config = dict(
    head_dim=64,
    vocab_size=512,
    hidden_act='tanh_gelu',
    norm_eps=1e-06,
    rope_theta=63300.0,
    rope_fraction=1.0,
    attn_scale=0.0875,
    parallel_block=False,
    init='normal',
    lr_mult_o=1.67,
    beta1=0.9,
    max_seq_len=512,
    doc_mask=True,
    dataset='wikipedia_en',
)
Each number is 128 + 32 x the weight over its row's rms, rounded and kept within 0 to 255. Layers, rows and columns count from 0. The size above them is the row's rms in percent of the matrix's.

# layer 3 MLP down (transposed), 512x128, rms 0.143, rows 483-507, columns 64-127
size [112 106 107 101  96  98  84  99 101 106  96  93  98  99 102 102 102 106  98 100 108  99 105  98  98]
[[160 148 144 106 134 149 146 102 115 152 162  80 151  78 181 127 130  96 130 113 133 135 109 142 144 152 197  40 119 132 158 143  96 142 112 192  62 118 140 148 135 110  74 153 174  87 149 121 150 175 146 139 156 132 130  74 104 123 156 140 152  90 132 142]
 [119 119 134  96  95 124 135 124 100 164 110 137 164 148 169 149 184 100 155  78 147 137 118 132 173 125 130 149 126  81 132  70  66 104 198 158 100  67 114 177 135 169 133 150 139 120 150 130 211 125 150 102  96 184 116 175 153 144  85 105 101 101 112 145]
 [169 155 148 137 142 148 119  98 110 143 121 141 115 196 111  95 109 126 160 146 112  90 118 107 102 146 102  93 153 132 113 177 174  39 143  88 106 112  88 144 137 181 130 106 143 115 108 115 183  90  75 191 108 103 157 121 120 140  74 130 150 160 132 169]
 [152 129 149 100 132  97  73 154 150 164 181 157 183  92 125 158 100 119  40  81  96 156 159 112 155 112  97 111 148 131 149 164 131 182  97 178  94  94 200 183 119 129 138 138 166 178 108 132  95 122 103 133 117 117  91 125 125 111 168 163 164 121 134 129]
 [160 129  82 109  77 184 105 109  81  90 166 166 131 169 132 135  89 138 124 139 109 113 161  62 108 126  85 192 106 119 102  62 135  83 190 100 123 107 104 130 132 191 169  68 159 163 136 187 144  73 147 127 114 137 163 144 107 142 106 131 157 126 143 138]
 [138  99 147 134 116 135 140  92 102 182 188 144 133 138 123 116 104 119 123 128 150 140 200  65 183 108 133 114 165 123 121 118 153 160 107 107  87 173 150  86 166 182 139 138 121 148 105 130 101 132  42 123  91 166  79 117  91 129 157 120 131 157 170 108]
 [111 164 114 156 115 131 131 103 156 143 103 138  99 106 118 147 142 158 137 128 139 110  98 128  75 146  66  99 107 113 117 151 140 128 106 206 152 117 185 184 177 141 174  57 109 164  74 146  76 114 138 163 151 109 207 142 184 142 133  75  93 113 128 129]
 [ 90 141  91 120 150 153 185 135 171 122 170  80 116 139 171 106  90 145 203 137 141 111 114 175  97 159 122  99 113 149 193 128  90 172 101 167 163 131  97 172 131 115 175 121 130 160 126 111  39  91 165  86 121 150 185 142 113 136 106 126 124  83 163 126]
 [106 140 113 195 160 116 142 147 140 106  90 123 120  68 149 105 182 128 134 129 102 135  87 132 151 124 106 162 120 102 168 116 135 158 111  83 119 106  92 129 116  40 130 122 106 175  18 113  72 209 135 150 116  69 123 130 155 106 152 108 111 148 116  65]
 [ 86 159 145  99 114  96 116 117 173 150 194 178 112  95 112 135 101 143 159 170 127 142 137 121 165 138 158 144  80 119 145 102  98 170 207 160  90 101 159 181 219 116 160  94 153 118 165 119  80 136  91 108 144 107 162 125  58 110 146 137 134 180 173 146]
 [153 116 141 169  74 164 147 130 132 125 148 152 124 175  99 106 127  91 188 156 177 104 102  56 103 108 130 144 122 112  83 131 140 124 162  55 154 114 104 188 159 133 159 110 137 109 121 144 143 102  99 130  90 154 103 135 144 140 124 157 119 173 162  88]
 [117 146  95 149 213 134 109  69 112  32 133 102 159 150 126  88 136 122 157 147  93 155 139 138  96 132  78 176 109 110 111 118 132 152 140 175 110 182 108 130 124 114 139 122  96 109 101 115 145 107 104 180 144  70  96 171 137  44 134 124 113  87 140 155]
 [177 129 132 161  77 169 167  71 131 105 178 135 149 125  93 172 136 114 139 155 107 136 101 130 113 134 149 148 150 141  66 120 163 127 174 107 157 100 163 128 136 119 183 126 152 169 182 136 101 162 105 194  85 110 175 105  76 157 106  98 158 153 117  88]
 [155 146 128 139 141  99 125 131 112 142 167  97 142  95 122 133 181  59 140 158 159 161 122 150  97 195 134 172 104 120 158  75 151 131  69 102 149 114  73 102 123 166 136 134 149 159 108  74 116 104  74 139 169 176 169 127 126 115 148 104 126  38 112  72]
 [107  95 148 125 129 146 124 175 117 122 174 165  98  62 168 143 110 133  83 124 105  73 114  66 128 122 131 144  89 128 144 128 150  92 143 111 133 110 136 119 126 108 210  63 148 122 147 152 105  87 139 114 130 133 203  71 103 112 140 128 132 218 172 138]
 [181 118 152 160 159 134 138 167 112 113 132 125  94 143  92 113  88 130  98 177 142 157 186 124 112 141  80  94 123 132  91  73  87  43 130 138 149 169 113 119 129  92 130  81  73 145 102 192 117 110 131 158  97 168 102 145 106 140  70 100 177 159 112  96]
 [120 188  94 142 139 215 154  44 172  67 138 128 107 106 124 142 104 150 139 119  95 109 112  97 100 109 155 160 173  49 154 167 154 156 161 141 163 146 134  58 133 150 144 126 177 126 110 138 137 122 138 193 172 116 100 121 175 140 147 145 129 116 170 106]
 [ 74  92  65 151 152  66 145 130 157  58 183 142 198 103 197  75 161 115 128 106 121  64 145 108 124 143 149 119 126 116 160 119  77 141 177 144  42 179 100  94 153  94  93 101 145 129 126 146 138 142 119  96 124 145 126 117  98 116 139 171 103 105 175 155]
 [131 110 114 118  71 178 151 135 107 145 103 126 124 132 191 121 172  66  93 118  78  98 128 102 219 109 154  72  76 106 116 149 113 126 111  97 173 139 161 106 121 135 120  82 200  90 140 195 171 119 115 106 149 105 130 126 160 142 123 154 176 142 172 138]
 [106 136  92 111 131 127  64 142  88  92 157 138 146 128 125 163  77 119 112 125 114 124 167 153 140 106 135 123 124 146 131 145 102 167 100 118 146  90 144 179 188 140 143 152 115 172 162 110 157 125  85 131 127 242 107 152 123 148 136 120 122  93  79 195]
 [115 167 117 122  72  90 129 134  94 101 146 103 193  45 110 144 155 167 137  60 160 125 151 141  94 128 156 107 117 157 104 159 113 127 103 197  87 144 134 170 174  61 117 118 145 111  60 134 166 106 178 148 123  54 141 151  91 196 151  87 113 125 165 113]
 [102 103 167 122 130 122  75 171 122 152 183  99 155 133 145  87 128 131 170 167 127  95 128 106 140 111 106  96 112 161  71  83 138 154  86 112  73 175 105  78  73  95 129 120 125 131  74 114 128 151  71 152 102 121 144 102 160 127 102 144 133  97 119 130]
 [160 101 130 141 180 110 123 148 149 141 113 187 149 129 148  84 145 151 203 103  83 146 168 188 150 107 136 120 133 102 113 125  90 157 157  90 185 181  66 127 150  70 101 151  88 166 127 143  92 111  65 122 145 140 154 137 110 108  99 140 149 129 172 173]
 [164 134 142 110  94 178 124 107 122 169 127 142  98 121  98 136 109 131 135  54 179 126 120 112 138  71 146 152  50 157 108 218 205 136 150 136 131 131 163 123 165  88 186 197 141 119  89 151  68 124 117 127 149 137 116 134 154  88 187 188 123 158  99 157]
 [128 124 143 144 113 166 159  83 135 177 100 110 130 142 138 103 118 138 132 167 128 101 120  84 169 137 107 140  93  95 130 105 148  70 147  89 134 127 144 116 157 129 159  55 119 124 125 142  80  56 138 161 115 151 150 159  90 121 101 113  92 137 144 119]]
# layer 3 MLP up, 512x128, rms 0.135, rows 484-507, columns 64-127
size [106 103 102  95  97  87  98 101  98  94  99 101  97  98  97 100 107  97 103  95  93 105 102  99]
[[121  50 163  29 158 115 130 148 150 124  89 120  67  93  99  86  73 174 175 101 137 104 132 140 164 106 191 148 138 134 176 174  73 165 138 118 105 179 112 114 140  96 176 101 104 133 112 120 120 109 118 145  99  56 129 104 135 133 163 158 171  78 120 142]
 [ 84 143 200 128 139 124 109  99 105 136 120 173 113 131 123 128 166 121 194 154 154  93 117 159 135 127 118 134 142 139 154 115 175 164 114 177 163 163 169 158  74 150 170 137  60  56 155 144  57 109 122  73 137 110 189  75 109 157 181 106 121 166 152 107]
 [129 134 146 148 164 151 139 144 111 140  85  56  98 130 116 146 155 107 137 160 110 104  84 168 157 116 116 147 133 205 137  54 184  77 124 122 109 147 166 146 149 144 163 102  95 122 156  34 143 189 134 121 169  86 165 145 185 118 172  98  89 152 119 151]
 [169 119 126 182 161 107 149 192 185 101 128 108 135 115  62 156 135 110 141 103 160  75 124 141 182 138 105 176 137 140 143 114  88  94 162 128 144  94 137 136 136 134 126 154  78  56 143 138 136 149 140 130 137 101  99 153  68  59 143 138 140 103 132  67]
 [102 150 184 143 116 152 131 158 119  80 125 128 108 100  56 187 152 140 117 132  79  62 118 158 135 136 130  66 139 149 159 148 153 103 120 143  98 147 114 146 100 141 123 147 138 151  91  96 138 134 116 131 153 142 147 125  94 113 156 126 154 134 125 111]
 [147  86  94  87 171 113 216 145 140 135 110  99  93 113 120 167 181  40 130 133 140 138 142 160  93 137  93 140 127 135 145 124 173 109 177 164 175 109 103 151 158 123 158 152  90  97  96  73 129  86 149 163 182  93 179 140 166 105 165 166  96 169 154 110]
 [119  83 113 111  43 118 153 153 139 173 151  67 187 118  90 139  99  78 141  95 190 122 171 113 133 122 101 145 136 141 119 103 166 110 137 120 126 158  97 112 125 145 113 178 114  72 121 104 185 120 108 160 144  90  94 119 140 119 181 155 134 103 133 102]
 [ 83 150 126 116 143  77 124 124 155  94 128  58  88  95 102 148 123 136 176 124 140 105 124  81 112 143 133  92 157 145 166 185 164  82 149 123 120  91 144 157 132 101 171  83  65  88 125 120  82 103 107  93 123  82 205 125 112 110  97 133 179 149 137  90]
 [157 145 206 102 176 116 160 140 124 213 102 163 164 110  87 108 145 135 152 115 142 148 128 148  98 113 129 161 141 119 134  78 137 114 119 115  87  91 107 137  87 128 129 102 102  53 135  93 147 167  75 120 161 118 161 168 136 114 169 116 172 149 136  87]
 [104 111 120 138 100 157 134  98 183  26 108  80  40 138 129 147 127 131 153  87 139 126 154 103 130  53 132  75 150  84 138 105 103 179 130 152  86 112  91  91 164 168  91  90 123 146 184 122 145 132 102 124 116 115 113 141 193 153 203 132 164 153 126 142]
 [109 179 166 148 143 171 105 186  74 100 144 120 112  88 162 160  97 146 149 149 103 137 131  90 169  47 153  54 148 196 149  93  68 145  91 116 131 188 112 115 120 105 111 123 125  85 118  92 118 123 178 149 137 112 135 128 104 125 114 126 100 194 113 148]
 [152 115 207 143 144 170 147 124 109  93 158 137 104 123  96 142 111 149 142 132 126 104 114 125  70  72 154 108 174 160 142 109 155 113  84 104 117 186 123  14 168 127 104  98 157 126 121 128 123 171 109 114 165 103 171 161 143 195 142  98 109 118  69 177]
 [151  84 124 142  86 172 143 104 169 146 144 135  51 164 106 119 118 165 122  84 147 109 122 144 142 126 110 104 145 119 106 135  86 164 146 185 161 156 208  86 177 171 134  92 155 109 163  93 100 197 159 137 170  87 155 179 136 140 114 147 168 149 150 143]
 [174 103 143 114  67  87  88  87 120 103 137  84 184 151  85 162 133 138 105 114 180 161 117 163 136 141 117 105 162 147 183 160 167  59 121 146 110 102  97 108 143 108  74 141 104 120 160 126 159  93 172 111 118 121 193 128 125  94 142 148 175 176 147  82]
 [ 93 100 180 114 175 196 148  96  89 193 117 142 142 163 122 128  69 190 171  80 141  72 111 135 132  98 190 117 143 141 145 145 195 132 114 151  90  84 104 127 199  58 142 126 109 121 124  92 114 135  78 108  59 142 136 133 109 168  93 115 120 141 146 136]
 [185 167  93 148 113 102 175 195 124 128 113 118 169 167 107 149  77 144 144  96 143 170 108 118 160  68  69 106 151 147 141  88 112 155  94 142 120 138 153 150 126 128 124 167  39 120 171 110 164 136 124 117 139  83 122 117 101 144 150 120 145 216 123  74]
 [128 127 136 168  23 145 143 168 112 143 110 157 104  99 166 147  77  87 159 162 110 150 171 143 100 145 148 151 105  92 167 119 138 120 164 172  91  74 130 158 156  38 124  99 109 120 163 148 130 179 165 120 137  85  97 101 115 148 134 119 174 110 155 142]
 [ 93 173 149 178 166 126  85 166 144 115  92 131  79 129 115 187  96  98 143 142 158  97 164 178 137 133 129 171 136 133 136 115 107 126  76 237 137  75 178 148 136 131 164 151  94 145 164 138 116 214 118  54  98 131 166 134 124  94 129 136 132 164 128 130]
 [169 106 145 159  99 163 135 136 110 178 124 148 153 138  73 188 150 138 133 157 113  82 103  87 131 133 139 106 126 162 120 174 179  93 109  91 155 122 123 107 130 134  90 155 120 124 138 100 165 151 111 107 164 129 197  84 144 119 150  94  55 165 147  96]
 [ 76  82 172  65  95 164  92 152  70  90 114 128 118 138 132 148 139 116 143 147 199 110  75 165 169 164 149 137 200 151 137  83 109 168 133 201 130  80 173  91 119 154 119 110 148 135 146 148 108 115 152  85 127 115 113 118  80 127 153  92  72  57 142 162]
 [142 144 149  80 106 187 147 166 114 125  59  97 115 144 108 154 126 128 103 129  98 135 135 176 145 111 171 114  99 122 191 151 141 108 139  96 124 148 136 128 140  56  90 123  70 104 111 108 122 105  81 115  91 130  77 179 119 149 170 171 175  87 171 120]
 [115 124 174 139 196 146 102 123 112 103 121 196 128 199 113 229 131 128 130 115 137  83 168 116  81 101 126  80 110 143  97 164 135 120 136 195 141 130 118 130 138 140  95  70 117 100 168 130  89 120 189 119 107 115 166 134 134 161 144  94 114 206 139  77]
 [103 141 189  94 140 110 129 212 171 126 108 106  77 109 130 122 106 114 157 125 144 109  38 108 141  85 120 132 111 187 186 115 188 131 105 143 147 116 112 134 151  96 103 186 152  84 131 113 112 121 199 165 155 132 146 104  77  91 218 117 116 129 175 182]
 [152 130 112  94 112 149 152 128 186 116 136 103 164  88 108 150 122 109 113 158 123 125  95 168 123  69 187  98 118  94 123  63 135 167 137 135 154  92 119 138 168 110 142 176 112  96 134 154 108 132 142 161 101 115 103 127 103 117 186 107 190 113 139 125]]